python train.py --bias="qkv" --init_std_qkv=0.0228 --grad_clip=1.0 --batch_tokens=[65536, 131072, 196608]
Each number is 128 + 24 x the weight over its row's rms, rounded and kept within 0 to 255. Layers, rows and columns count from 0. Numbers have three digits each. The size before them is the row's rms in percent of the matrix's.

# layer 9 attention output (transposed), 768x768, rms 0.0283, rows 713-767, columns 512-575
081:134153111097124137134099147116147115118111122125202140147100141145154116135179141117125125114133158143111123124138163134147161167127083163145127107137086118146132145078104139159146130147104137
082:098121104178099101129095150143167103119160121133135149127132128125134130110095158126118097144134122104138121109118114104129109124169119115099144111119127144157108154140117126123112120114129103
073:192112169097147121189132138080118093148153117132131117084166151108137083131075166135175108127128150121124132135154115136101091168085117144124119151098130127145113131154145133118090106079155145
078:124144125124179149155121124106148106125155095133089138082152173183135117119123119111169132110081079110161126123129097130125131142121132134124139079170105103137125141154119130097094134136078159
085:115125127126103128112153120186124112107131127135138097075098085132143148141108122127089120124132136079141110119126142102102135110159136090143098137157089110155099170155168124113138141125096119
085:100156122132137129109105110146115132108105087119137146117124138125110137089143117104123107085114151165114145121086096154152139112128146137171132147125092107122120141166128162119120131097133137
078:138122151167151115141111118116134083175136123163098130134147132102127122126138098119164093121130108097131161125106081139084127133148110152125117108122105162126131145108108137139119103086149152
079:112128168144126141145129106150132106102146086107101119122153197163140115128138125146129146076093148134147121114120069102162101108158122144111115117119161139108091088109133141165127110093116137
080:082144096108143148144103114128134155153138174140121109113166166151152119120111134159095172132110107139096082128129112091203152107145161104106108137169126148127160104139166138092103121109137105
077:143140080088150177134123157120092163142106160115161120144109118110088136126157157130134143146116146119085121127145175147131189116099097096156131107147096138112143158140136116120126115161108128
070:109115139106101110131128140103148135104134091104132162150147139137152092169108109114123131145148177144165129106118114088104116154109072116081128142091148160151140135096134123117126132113116134
081:131141111195130162138111147125153134141114110119112159107128140144128099101073149121144116147103147101137080136115107118100107140136111081149140113163131100146092142183162127076136145129159126
080:132174139176132088132133142089156123099116104108099143124160106100138128108103118133134108165156184133128144101140113179087091171127116119116157110117142128131158128126155077090094139154118105
083:125134133130134131128106126161131102121144121175160114087137111174149165115098119117152130102090108132149104125092132122123141100137136129107104140149133134105094131141131139125125138123107098
081:099114133158130133158139127118116116140108148108126129151130106080188140137161116117120091172118147116152176115089133102138124131119116109134125096133098113134125144143073090138136144119118097
076:129123119124163140084126102109137119160169084092127101162113131123133123147153095143107130137129124118127144177145164143164168132131134122168164113110150108113146119127130131129142082179141123
079:148112127106136137132130132131143144091172105135089138100142106114109152135116110135188157119140144118141125152128139128131098115165100149132162158086130131116146136156124110149114132149084128
079:115137149128104120144105127154155138115132122108119162109143125147187151149089152140100160106158111147093137155132070132161095096138153133133127118126174139151129164161134106141138129095130121
075:098140174144164154153152130077201118172149140109128121140148159143082127122120118127144133106137116174113117121123080122139119096122106180131138114157138141110125079135106126134098108158146136
079:123109112091084143114120102170146152143095099165168125139147171146123175113098126126154120119125073129065133146115162136154117107116137145144113132113122100117122129176123142137117101133108118
082:137126168159124108138117118122137119131158124130135152137084173104110122093109120175142100121130092091141126119103152169118146121117111129162131097149139129114130127127139107138117135140112117
080:168123180069125157163148151073119146116160122117153140159135157043145097099123130156155125188159172131129153117113106137131182128123135178103117127088104167101132138126133123125118132103077135
079:115186101151107116119157114138123111132136157130115146138145165069097104113138115180146135129107112096170089118153128108169148115124170082172102108184123136115152150094108111164132142184127123
078:173127116120147126126151141104139065082147116134117135131137160164161126141111098154129080117095119127143141106129101137154127168140123144114121129132132120087139123086154121118114141135123139
079:133124125132156138107153094120131061150145112132147093134133114120193114117148132130138095122129119110167168107124138113106171145097138099129109123142132139133086147140144105135122125095111136
082:088134137112098125121090149153185130126120125117168113151123143107196130153092132124112130105114104107096131107120097133126124136143113152156125077108169162135125163082114126123122148110121126
077:123181148177106156107109127110174134096127100146108152136123137102145107097150112117114087113128165131131109134151094147123157117125133120145095150188147163120147142112124140117117126199123131
080:126127083099126155143125143110073125113098164158138139125140116153071124095131156111107133170117139164106092118132091114146111135125130067134134110160093123133145112112095102120127129132138156
072:129119150133117102112094136104110135178109119124138115137096071147118133125157075124102144055090125117156153160129144125143157109097135198138112119142129140157158144070096155110157119146127141
088:147144127176112116108166108146108151171116127127123127127128109124162142131112110105130143118108056135128126126128176095114131139120128099162112122115131156159129123153121121110130136078119103
079:112149152088119170124103170100112134129124120119166124126108122105098169118120124144092142112143143157091154111097126140158234147104106159137156110131105125157168187091129114090115147172101162
073:141157151117154159114126111175094142095159118151153094108108067163134156115157098145129146104133207118186139134130186078132144106129122114148156144126126094123124105162129105161152120127114113
078:116137099115121154137114112142119133107100144148167136125113118111133128125160124108130096167104140139100127109135145138142146100109095103140123127150091116091126134098118136127115134160136108
081:116110155183124133107099115143103151141107119148121145135114137144145131154148094119124134139111125071123116149127169119117113099121130138113136144129125140157102155160181130167142078110128120
082:124126142153128115167147102106166113102125081128140128159110141072096105120152097159144084133128140073164129108134104123133113156107138154140135126095097100122111115119132131170080098133140131
071:152130107105118136128104117132134105121136109158114113092167140154224148127106161138134112158174097100130135136133122128108100140157109127111104162098133155151116148173166124125133139105115120
086:110092118147103104103121150121099118130104110108087105144159112137113114164154151153113132131177089149074164131109125174141086136101127107101170145126139066128096107104145124150151157114109108
080:112169140122099127099130149124146138173142149092084094137097091127115106120110156120121170105145138120159136134147131134137067098124146090146133138092137083146132074136112158098149158162146113
074:139080083099092091156120123102093136130093120092102129144126118141112123133147129139131085136138103126138123129174106100161143178087086143125155122085120070152157112116148126090105176109126141
084:128125113181149110149140140111115104137115107172105106143151146131161146176170109087104116122123092105125117151154143148157146141158145153128108140140113199153142125142120134147147100123140161
082:125077112126075146145121116114144136126103154139179097168146096075103149145135142132144159175132201158092111119163121186151116125149117097130112159121141107107112138122132161117114124138112114
085:105120121128142119112112141147153119170132165143112108096111101167118125121122161083132151130134115126184097137120121151077080101196137101076122127144126147121118100133091145119145140138113082
082:135166112086153147174132134113130143139161153119117127109158154111145130135110147113150150164107116127109134151144137125089163153136138141128150102118100105138126151158152097117084124132064155
082:136130139131118127111165148099114155171113169126136114172113166087099161143120151118155157127083129123152121120128101129069129108117165117135124093109124161093137080085133134141157118084154181
080:141149138178142067126121098136173107139167088137082127138132129132117099120135128145126107119127131098213123139146090144080094113141165114083143100102192138124123094131164124141104088130156154
071:108133134140133105133159113110146140098108122074111129127124153135095140145166100155132126111138163113159111123142093092127128127139114118124147104078130128142134114096136170130119117094114123
076:136114159124147133154131143156151140130106121101113125124139098147147175168137094163110151091135195151107142151128125073138083126147112139133096150118121089147132151150128110126155108113157144
083:130124092121123127130138097138093134107109107105143152123118106118139138114109104119063133169098119154115084141121171146188150143115130129161104160165109161131134167115129142102123103141110135
083:142116124121077139131131148133128128150097162149127137098134150146120169152067130113139123123116129145122141135146150137088136125105136165143088101129111104127139140155099134113151108108151082
082:123138111124101146164110137130094135109109147119113123135139143114158173134155101186135138117151122126139121145171171125159105135112121121117124121117146137140139171132135128135118124100140123
080:135097125168137102149126168113165128132127134088126166136142147122077122108163106147143105157149129075134137135126109145118121100131144134146149137112114147121119125138111125133161089087144150
084:161130120116177114163148125098142124111155097122112122114141115119144138136165088122164123089117106115138128161149067153126137138172136193153147117143161127107152159103128093152114116156116164
077:108126089139176125106114129125104097134088178101125124117147129151132136148160143127093117107128127091127115102136119139145166130136140115126099109151109118132150107089152140096119159096140128
082:127171103169131117133140155088154129155134122127083132106090127131105136126099126097085132149132075145126096128137099144115123123150117131120141096125140206128143095106123084123107083093142150
080:126085100084091134117103181161111143078115164158154171151149100064110102145057132137114135144102142158094085160124126140150145117130140138177121160151110117124142163138091141094136189133120106
# layer 9 attention value, 768x768, rms 0.0228, rows 714-767, columns 512-575
079:156130101087136097118123105120099142139143174148147158105132151155115130123112107114131146138104105145111106129114167185140121155099112112158103119123118177101150117134144136154167148095144151
074:110174104144132155162127130165136128150138100127108195152124130121157122171147129108120149155106126135150153131141159141143159118180119100149124099107176134107142098113170103149158133149152125
076:151161100145134137147131096144116133158121136151152121157111124112136117126102160147129115136172159127097156090105151146135125145139102120116142113122132139151138130124108154141132126117146139
084:153118111161126109077116116098112136183147101107157147097137129157125141059147146103088135139155118148143118131144128144153065142143159168111144120094143136129124077134092127113152123151129116
085:129150121106138103093107136122174156137156139137157105098104113129132125113171129173174120102143115089141137135153122091102133098124081138096124078114138123114115121140102065147167135174167106
076:126121100065146133187157121148103105106131139108121173122101130139141094165107135151147148138141101121142141147136161131167146141178094109112155113099111186120128124138136131145143162141102153
077:150101102155127092136151096143137139168115155136110101095121112097115146140157120115122140122181143142149124121132169132123102122145117122095125147134120120139115111106123127131125133161140090
080:152079126123087120110151109097073116146139130124096127112117156157130161166139165133146104139157121102147117151148127156112104149129111149123072172121099124143118108112089127131104137136111124
075:163143124146140128134122172087122109081128104143119131111136159129118123096109089132119108142085139099169121098048083120107117133124136189130124165095148148107172122113167121120120153122147157
072:070143174118106138149153117164156111137136162132141158155138111130149140137109108104112120133103120137100123152150099118154168131111140106177193151138072110120137137138158131148146157113092076
080:138166066110131093146129122119107122167153151107146097128138155114130164115143089104125121085168126104143159100117128109115103173126131167147119143110111130129137103095111148097118143140135180
078:094104125092111154119127153130131131125156148121167144125122137114114124171115158109151145136095120105138140154148105118157122126107132133168131160124165098130169129128169147149153116123138148
082:158135139141150143088113096102154137101145163111083127144143148150133067138169100111128093155164143104131147110152130114138169135127116118153116111142093104097115142139138119109105166127167131
081:076101160124156127104111172182147168059131137147156139117148095129130104122108105127106163100134121093094105140092134139114169117160143140118115095134151146086141101137107123127118118192127122
075:136090128161113112094107123152102123117106115147098130092153138128131132145076159114138103129140169150157112128152145127096108117127119175118113158156114185091126122127127125158141166112140113
079:111164136120098137146150135102117126168130169131151125163115113158129126103128108137109127148080111094103138144153117128120118123099147113155125122073139085159118111107171117154122091105158120
077:161112157116112143104129103106105169174134137139145067116105126128130120115165118123159104112125084088101121137133120149121119138134152144117127115164128135137111110084093171118111114174127122
077:158131115135147088110133121162091125096116102163100106132104133100135120180158126148149127123147112072116151114105163171127153144166130124083093130127129201121143130059139091149129159142128138
080:135165142148128106172091117096159114139115171119144129133149076114148164112142085144127131138105106117135111135149104150109134102154115152111084100104116160122080135121168102104152147105176115
079:150141135088151158103118123131152120126109125109133140086118066124142043137144115085127141147077130134166136109125122127113151095123186131150118109125141164131110166147135123137141126129124165
078:125159150131126156147138128184176113091120102105108179121099138124124116134132120159157140062102120116132121133087125122126117093126078122115126097105163113140148139150144112153146139186101162
081:138085156091147130155127106120173144148111136151108142097105128128118154118112159083091114104144091170096081134126138124101106119117159115121145140117137138130112116157091118120116076095110114
077:111127113140130098102140093135127136158122122149108124098088150112121084197114123118122162168133120191124100131137141149114114141133138107130136101120170124155150123119105123143139120146104152
077:096132112066153133142125110183105190125148104126121150134130153123139090143118127103156149126159116117089130131123097121130117120138130135138141099101127149098146136147094098130181113176134158
086:113131139098117141127117086146131156119109184151130132129141096118126131129124123099158119162109104135156131154162171137150120135110143124120128149163122159089117122153123204175134151150147140
073:122098106092153117130134137106125130131145131152182076140130120090109157118130107148132136138179150087137158157122122136152081149126120101129125131148135161110130143122122114142141133116060096
080:119102147164135096159128175128169096051146119114140098113089117124111152149116100149087125130122123131133130121109122138118143090123104145121123142181154095117171107101131141080159112107117157
073:119132192118098141096165089140124099126132068147123094144158133147134114131190147135109111146151131170120128148142111093143134132132128128115177147116081111129085110182131107124123118128139096
083:090140134077113167194133123125161134134131170093119163163166117116147158154135149167122110117134157118109112144138107099153150127134120153130144163134102133119106145167145113144087133148130085
077:123135143125120130111096121110155134120148086146178133108131093134144103098187104114146093130125138102129142130098115096130127135134116180127141153131133184108148151165134130173138130131109140
076:117085158145139105083116153091113144154142107099127130127157149135129067112110132102080115157139155174101122096139164100143115181126156139151110117109111127099119156117158148080102142130153121
075:091113153145119092113143183134177117087096160123143107162143126096100147126097118144123117138133081106126123153107094128128129109147169109151109148119158134128123137147089132091131126115107137
081:162125113066087107121140152097077120175152136105131100130129096148139119068136168133145157110150128141134138134130123085105126173146153122128138122094072100136091106124118131091108136134136153
081:125141114111148112137152138162147107134143127120117164125133114119103140140124164134141155121142127172099152118137164157116163095120127093103154093091148153149141126137099089108191091102092134
078:150156128097115151160100162154113127189154131107147157149120120178170111156100120121136156123138111087091141174140151117136105124157148122150136151124129092130109126127131141145114144142143125
084:154082162159090129141117136111100121135136082112152096135107116126139155130164149120130150157123130125111125115164113139144111167112168159164127074168177111159140142099119169123109108117139131
077:119074137134149125125129139111137118130118120145159127150131136100125149113155163112099077142160105101089135087123102144142124188096143171146132113180119154117126125144135102148144113083184123
075:130140138151149116148156166136147094141118098156130093127122130132125119146136148089113137133117144192118086101153122170109120147153138113177120136137161091143156136149088157170127106109083118
080:123115107128129096129114120137138168129104148102121079122133127117099154092109148119118155117143159147152138139130141060117136125132110096128158157147139071134133158122107181120120102096090085
078:175155168102108129110115161080149109086132130108138142107112146161115157153138111116123115146100122118136077121105128155098169094058155140132104088102140130131165125139170106134141133124140149
083:150125147118168148101118114123070139087158125124138119116125152145121120126138088123097123117137151107138146109166168097155127145101117131130152126175092090111156118107122147163126098074143160
080:152126109125135118155130160137119143118139094099105122135115136117140100151126147116200115112147120087117151123107144137125112126121092124147088142110159116137155125125140177147120123133141144
081:091099143116134153155144100176108114095127111089110137134139130109133129083089142164121147085147153130148140095107148094121123170117098174101121151126127120138153142189118129116109109151117121
078:129092099067162131127150121139079128144138145098113126150119170122109138136109172125176156142152158150103138095146149124148079146156128109118145176124114131109135179122071164143170132123093115
076:138113127136109099148158143139140117154139143168084117153159173116112112179122130127102135103133162161128111123132133142149120133129104139113155128103114164135113097140082105105106137138115096
076:099110181129119137130135147133160161141110148176114120145135155122129143138127144088107134140141112169136078135165106182137164138146127126102157135129088144097094103105110137107143177169133098
084:124163148107105105072120086079097131158174147125119125114147136152131142134179145138128108112144132147121084123174101076099152122105116128119119149124118093145119131127105094145128110123146091
082:109111095183161121132107134127157154080093138138155134126144182127129100134155100134120112140144145134160091114134122204162161112152084174142120138121149165097161097170136125117122164124150136
082:180070171102136136146132131120147117154114131106127137114106182129104081186125133089082101128109107154120101127144094123121192119111188128175117135145139112158134125134104123125105128123113135
077:172114125110137131141137104137099130122099117139119117159094142126126117116122149174148142068097128131155147130129159140135142153116094138126128114145122144159133101109118137124088109113093145
078:146145104129158101153162114131112115145096114158101141126109150146123102105118150146136147129134141136122132166138117116133114137147072073123141149127137108140143087092127127147156147125133079
076:134116135149130127135122147087119135133114073166147095097118144139100095166137143065119127148115133154153109141117147156137103135085127115112138136110108114117159104142106159099148145136115164
079:131114110106144098149146107172077105083125135131118111147141122097129145109102122194131133113166160113159134126114111104169099140169126128104114193155118110114134117156131121165119140146102111
081:110171127145126142132105114100121126100137131140185103116095152127123177095141066141123112112114075135139113130094092152113153146109100104137139065134177134148104132127109127132151086126124123
# layer 9 MLP up, 3072x768, rms 0.0327, rows 0-52, columns 512-575
097:156143125091173133142115116121107105129111143148123145128133149124148077121110124144108115100159111134164115111125103128062120141096138174123155108133086141142175114084122156102156149137099160
108:098147170099131111198099147153156112093065143137121143094124109127132135155135165141106128086143104146121172111151106130137104114128115150105116104133117161142157116129121125134112132104118148
099:110157120111126129109104134150141147131110129113150130110109145141144081140120146133121110121128180187122124173113143114117142157143170171142149094129087131131089101137134107137146161117133120
093:095152143152113143151105117135138117131118134085099133152132122109098150110121147110126126112137150140135100143159176160142151133103110069074121125114143152097179163126127089129110177122105124
091:119148091114105154139135086151079150164095115126176077143125123137150114155152098112130120099108118135124113118117132118149152089167100159105123152171091099135105166156125121036131136241167149
090:095157131135114138171112167143127148129108146104124164146120108142122088126145133155135081118149154117113138162090102141161170106137094177107091110096114162131150145077089104105100168101103115
111:137115097111100154137095091139099130116119112143143150096121168129120056158140113137141141107133107131135149137157143137080127075147075128101141148118116137140124130157120155163187127117092145
115:115170142122113106161114152094149151123132133092129113117128124075138096109090104149151118149140141155112136144116137147144144145118121174083145107129183117127140136160148090119116096180156139
102:102110169134132119133128125117072119112171159141121124154121125121149158109116100121188062138142108144134130163057149116118129124114160116108134150104160087185091145094150143107119130145101157
092:147083133103134105109130132075134141136150094109166139167154099118117134081135137142138155166134108153139118154131139106137142129134139121099141142128168122120105146109114111171156103132104140
100:163087156133137156128134134156077134186132124121133106108113149102116123142129095197123123135149133142131116143116104144170168128147140148101082131151150085123137128108142110112110089149092152
088:164145127138152118155145131144131160150134088069123099116124159132105157096097158114179107168144146180163142101133148126099149113144128122163125106154103139149118101136106152128111101109122130
108:107133185115188104150094171151128137114119101143126140142086135104125122111115105130128096141129128131142121109099169122123120140107102103162142147141112091097121149153115133144087152098126134
118:139134163126158145057098142079116133113154115180131110109115106116166107177133141147093207144202120159137117146164131120107115090134139144116161128134124140076102107125171122142136144138096160
092:136119137124124153147125143130143108104138138144099194173100089071110116151177133083119157145149114189106077128120142135116147117144117128127147161118153081106184133138109161118138115126110126
094:181112141136095112121116112114120130137107181123168103113113142147135140116098100106130196129141110127136117147146090150073102130156126123117114154158161121173124112159133118136202169121115147
099:151142195125125138159073117127128130131125163150105094114109114164119113137096101163156121119135122133128121124133156143155134126093142176132170135153097162119125130116162106109110112091139089
103:146091110108146099152120098155098159127138125124128160139114112133169152121140148146134122102068114108140086104128149133078122105145079149141112111138081122110146124148141135124129144135123101
102:160144123112141125188081147132109149164197151113113126072154108120186107142112155166159190121130121120147125139141137122124130150149127154120134138127133145125167122131190119147132113156116143
109:135153149070156111069117105155149126133133083167141140104133082143115130129121104120137116155131118147140126146100091160129115099131147107168108139108118146106157124117103169146147087088134127
101:129081104112130186103132175144136168108164132110155148152123181116163161146126111091128126108133139130142129146133130092117124157176195116140098069141142114162112130130113167110119079153096148
097:148155149135117103105135115108064136129121127119129130119118142103111113132162153076111168125128130144153110111100157091162183151114126197140120116132158121096144139099138099126164116105127157
105:168130091154108154102086126101128133146112123139140112122083128122174150121126155148102117184142131137091139142143119108101118148156114122127130123086149168131126106125108137108138118168084101
099:167179102149102093133056122106119103113114113170065154093122156065138100117107087130108160136113114101143114143110140075137120113156120121155123157121117193093137095095091100110145148151154098
112:134139154148100139127115106102122128165177085140173160140120118127149126124139144148123134177165054123145100130115108144089115128119146168139141177139155106173139121123142120133120159166145116
101:133121105139085121119140106161107133157126151131102166113139153125123140102118129118130137122171118154140083110081117162129109132124141115109158130133121154115104124131160161136102163168128145
100:120094128137160121160116132151114149090161123120140107135126166135133131124124103131160103141090111095133125146120132091116093115112090151136114182177199098138151145141070077154071156131124083
097:159127089103147123083140095113101103149130137117130151130121170119131075178155074131131123129123098147129097148127163149110132154139107159051127146109161117151145163079130099147105130122123098
089:053086134140131135171133147111156139144136121123145118104111149117140129130163138122110094100152099121137099182088155162070112137139120108131160112141118134164143107117116132092150151096107120
104:119120148181155142114127120115080142110178093095074114146098124090110140087142125115131136174133119155166088159122144139124152105147115135097139115091123154126125094090138135085128100135103095
096:088085085134165155135107125160110133158105138112182138170116096083141099163149152075177156145143106129174084109115121118108103168100162149138139140155137115111115158118109082064120116163109121
095:160098127138153124068139112099140135170132131165145129123125123084121104118080093137141145084142169118129149147108121114132117139137124102140137087142111131127124110074118158155102119112137089
095:161122146142133141113133109154112111111125113113111096118095111088133104119067124156106104107113092159121131123149107162112132102179141116130060126084137089106101121141141157114158125110135132
101:141113073140146159104116128112144128152109135113193142092118139101102101155102131163122142122130128134150138145144213117112146112161158148096151179109145131147123119108150100116109147146124164
102:085098120148116150090105150103130135138110094106136133158061157134137139122114122109118125123091110132149176132122100136134114143106165164092124140141157139139166154130110128170097134135120138
102:103141129137141148076129146123136141153104111137167143103111178105137111134111124122156135149141122146112146117154144111065154127115136127098145141164142126129153098109096119152166129142110080
102:091139147145181171122120118073150109113137072131083095106094102115135138130111145110103110111146144177123095126100143115151118109123114132130091136114125143110132095126125136057116135154111118
099:128162138152157129138092141146125117158116168118100055108148153140130108093132129117178130135161150177110082159143137065118110127131100121160145115117131101122139067121129118117085093131121107
111:129091104137135135146120130117089115120189131148108120130150153084129096080118118146113122151124117106139151179108164074086120110141122114108074130121121097114142069139157144099092124108104134
106:131137085156189128106099073106110143149156125144137093176130160130151115155133134120165105159142111127143137121139135166143124115123138138075126116129100140096118156133146103134110170133097118
104:112130128097139120164121166154148176113192161091148107113132135128126081104108082112155140089170106105111095174101133102143158159130148109155117114123115121110077078129141118144094164121051098
105:116147085114097144118111108133089112083118091168155118129094124131150158124099159113125097112119141164084139146138173122128115131119149135070143142113171154152139132123118115132104104188126141
102:103129164079090162108152151148134137114085142100113145148153123126129088176086098075126145112146142119102153139085160152125141123132105147155135131131112146108122132133098128095122153119096149
092:127119089165082123098116138108151085139112085101117140154098111140148159140140140106117127128108109109106070125119128119139122103135140136083123106157143127147107137119125132107138139120126137
091:122117138163169174100128149132140135186125111108147146124172117093159116176154101126135164101108136114109119139109160135109119110163120140103080115114101150123150134138134102139121157182117111
102:150140137119135130122093071090151145134129149150133140130081152074154131144123088100095114131164134113143172171172119115136131157136159104105099130135142150078134154109095116110115128132134109
102:169134126110088175158106119102113130157111166094123118149122155142148140136181131112123145101139139105124111130127149122125108130165152183139114113107113123123166115068171120137102122181117134
105:137130122132149148133084130139139148119115094108152162095125127114142148129123103124138151168121103144082103143161164176161143115158125102115130118130164115140148092174156109157123122146091116
093:153164155168157146119119115082113112139095091088159074100117137122152156137164060117130131139122117119127099143130134121156101110141150113117150124144097124138156142141155130140118157154161130
092:089116124166152159150121113107143150140113080168144122164097111106164137165154159093087103116122127124169108157137134179129151116198135187108147114140110102121137135132134138088141074169147134
091:112108155104169164149120064127119173161162091111084106118101089110136157135133153161088126178134119107140119169092123128155172151162118124110128166150118154131074118148156078132131117159157127
099:110112141168155101141130104155129142136128131142133099115125133119158084147123114126095133152126123161115139124113124120113117130184174106101119074131122083119095118073126111109133140140125118
091:135117132129170171147104109137143151129103110108152179134095144141128158126128140079140141118143093134159131156079106132100133137111146112137115142128165114122154184112132102165139158175130137
# layer 9 MLP down (transposed), 3072x768, rms 0.0327, rows 0-51, columns 512-575
104:100121152096083125119169138114129114151139124141136127095118120146125163108132082153126111080103102113128104133186156162156134129139120167164078170131122125130126161142120121128122142074154134
107:147168100093099146129119131142131109132111135108126159133122116079129097119104100145127094109136124114139145104127134157129135131148158101131105147190127140106088153158080153144108140143121113
104:120119150123128162141133135115127107064152120136136099145138132086130160132164138138098133099117140133131161113129110167124134179148113118163130134118096143127134102094094092145109143166092154
100:107138081092156100126137167137149131126137094132166117122141146133110123147140119104121128128146145129132141144101137140114133123157084122152136167126133079150099092165133120149137102143154078
095:100127132108109131116117096097119139142172117121108162124144122098124076123110119158157115156164159119142155129141144134114143164158128135124118077138158108088133110116131100139132077071155105
094:141117157135108136121143099131100104134128098170128075117092147094156172114143138139113133164127138160112127093139140084134070118152161136119142100118121137136136104094109101128121099119131114
106:144128137160136164113097087130122153126088120145155129113090118102104169150147097108134137110125128147113173131143122140129150094166120105122097097112145102158130151125120115174165141140076127
106:127136121123061115114120112141137121141127112087143158142156111138104135149141149093133115143112163115113162118124103090115140129107109134100076113119132160123144126158157088117131098155145136
102:152172110071141099160150116117110135177101132137127097109120173119147104140148114129151128138096145100088141102112140093113093121134089150069127155136101165179133149105072128151140100118110072
098:135103110102097166138096120155129148168144126139129120127128111107136154095111127126065132126107110165155087090110148152130089148078159127166159146135136185103137182104093156126109134118090167
102:168086138162105128148123129181120102170111180149162123101130124133107142095128137101170112126128102145172172141143114100117138117101141188117106101162104122127133165108093144174172089123135107
085:092114116125103157090154129141133074131139105181127093125121156140066098095140140116099115151126134066082098107132175111121139116147144095153145131141135124144093124133109078138139102111096117
100:046096095123163137145135130118149102178140129142099154156121128139136178094133125160140116109143190139076093140088075113099113130121142156106106154130144156123092111159134118170144162120137128
111:129147108097117158118147138159154134084160080078147134136117094152086155092130117146082133137140151134135131162157154145138131108135078134125113121127177132112108094138125150093153143153123078
092:105180124160160142172121167082106144157138133171153122079119169167134140131090121155101094128158121080110141145152127136105093124137163051121094108130114147195138116091143115139118141099133146
101:118149100131100156141150122118113155170128112110143108165148128151106139155133122132143100157173115133131145133149110097121148113156123173167116116138097185118104138116147105132109160123106168
100:121114121133089112112139114127150130123164110081121143182149121087132137137116089136119100074116162120109102142125120106138146124109123126099113150125139178143122077119081144113149173133096149
097:133119103153094115081126117141123105109093160128136135122133152134110108162153127117132121124158169108128124140128097106147146136114100123140155109145099130140165136150102157117116103118147135
098:130113158125138178149140098160148119116088127132133129118110161136087141136097079086128118148149160145068140096135097131129159126136150160178112134143136081096127137179121162173132144128165134
108:139116098189204145138125144099106150094158143124142135144088144131148135174088127129097150082093123097160079098134177085188154103137127137123197145134154115110139101118125102131139096155132144
094:140131154128133142158123141154173128111164108112110173107138163151138109140135165126121119126155119109140153100152143133150115128144151151130156121143150095092161110106118136142151130136134179
106:144140069113134084087158118107158143132070095125121134165113148122110156157113148140103102071110103124168119120146124074129091140132144150186146088170083134090105097120095144143156151156133112
110:173128152134163087122144161134131117128080090121138165132144145152133097130130153132141157135154128137102134141141131121138113091062090085130121149146113166139114152126123148157150113120184139
107:097126128125114146142107122135140123182096150140105153132124117119156062129096133097141139144110112143164132134120126141073118129106159130113059101127092086148111114143112137144138136172137133
100:143118136118107105121083151122149128153175111120166135137106115119110130113129107116139125128146170148110137136105128117153116138140145130126160150136129114143146059101074142097133099139119135
103:097146094132102118083129118139128115120135128099137121172103141112127139139125110147139156118144096161117124123114147145122146108091149058107102102138123111143085093167096138184123140163135104
101:135113085134119118100138114151069092104132128157112133132188145138117176138134151114103107128109143121115139153135104085111166133119133134141149159114135120078183089126131131132105151152075100
099:117163130126132174100115120124177144145125159120139102157131146160105176113127142101125142109110153103164129122116122171111132174128127147158141147101128147154142123146087116128120113106108119
103:146165092085155148126108109149122096152149136143136081115127102118122090111169165161162143119100121128124135109112136091124145143128139154144103156131115188158109106148154102112130102116112102
098:123108151146144137144129121135074152135098177145106164150156120104070121129117086144162125134120143171141161145174098126155117146100132096137056133160091136138161136130124104116142146160137155
095:128133132148119145116125100151144156157149075114122149110095111145079204114161137106098143123103141114143121181153129156106106067127135140141123103142104138157088121100152136136192140140151161
108:177132096102124161136132111137142162153112149142106134115131091140116103163075120129111099142110091153128113133089159112136143137156122143087120122154140155112112136145123123168126160152150116
095:149150070152094146118171086121096113146160120145164111115137060112117135127100111107126128119124090148108179143093112095127146100132114133159149154135146160132116141130091124160107159152160142
099:134130156144148158094115110096162155142174183165101139170122131170133161113125141124145119145124138131133117154066175152120148112104172137128133106128164106129162123174139081099096159101122120
107:139146155155119091097154066145151094110154138138097152110148112138133123099134088120165137147139094144149148121118113180125114143130117114170092166128072141106119153148112113128119129163198120
103:119149123161159094140134096090112139129102137119149128091135122169138124116118111131142136132130143101110134135174131138135149130119075126144137144099114126068118109119083116136127161140098126
104:164152126153117138097151134151133197145133124114141119152135097104097136169111126096109128145103110127063130127139068134131091108121111145152177108109110155116129106065125140125132147143166147
110:121087135145137167110112115154159157123129134133162160138142086126143115079140096122096140147084075116116135096116146127103117123122114144116122106119159147105145159099115101111117122111087117
111:101148108120121104107120082113114137145137125136156135137095143123123140109116140153106140114117117082121096155153130126111133110161151096111157176130132122077098148175123119122114123120139132
100:109180125138097114119111108109137120137116154079115117125131164129165151082091157111107139121135170159100150187141135139128140110102157144098121102115163134099099106110126134088142156108130157
096:147164106122123076119206114122160100116087079136107102104143133111107106112097129157159164117155109110123118160107118149156106145114112173132163098121125156115105116114118092163145087150155155
104:155154097130092137164126143129108142091130136111158125098151066130129108162122159134152114155151179119160110097114110125113125148133125112112125145119080114096158105074119074094125125148098134
096:082108123145142124082195092120136105143111121090139145158153123081129098102179096101134110140094120126126156119102140169172103134131104115105168090140106123061115152129148107095138154104077119
095:134106090158170109140120140168129134137117101172141134132107159106113115092135102103093111131100111112141147178132121155095104101101094128111125115172152109106136120130129131172134137142152156
098:112131151138110142058119128153138099081119166163096103147148120145124130098137092107127107103143121157143145128179117090150121128154141095142103121181172109162134100124139143140116115122118178
100:094100162163153126160123143088139137150116120100127119120170137111156131129125108139128114128120153186094131103144153097108122113110188137081130089141162103144141167123184141117133122133150119
102:120100164146116170142155134120156076126146146156163131189124168092120101104170124123109158140120124138124158126145132135105160115131111107158173131150122172150139141129111123151119164136101148
112:108069134117152126144151089114147146122087140132137161131128123155147134090141112129135154133112146107111106115132140143125094090116120191143083121127146114172135100109122114135146162164147148
090:135124084155125149125136133110114115148123146139115134164119120110159113120121155136144150142149084137156111136089128168109109101109116162112165119153159125071059107144120112104109154135104165
097:146095145150126110164160150168131133144116142120123114142109139134142101096085117139123145122148090098159158142139097110126141146148139169148098105130135125097155118141121093154158098124133153
108:160094133147138107122109159114163114129123117112117141120134108102113108131170129113127135159087048160162123128129143142111128139168096163141135146100106108135140096146132128168102099153079137
104:120141094123125145069127098126139136162144134131159094117108156102146126139122156111126089104118144125107114160137145141122132141128090105111127108112141141158131116110082118098099149118140138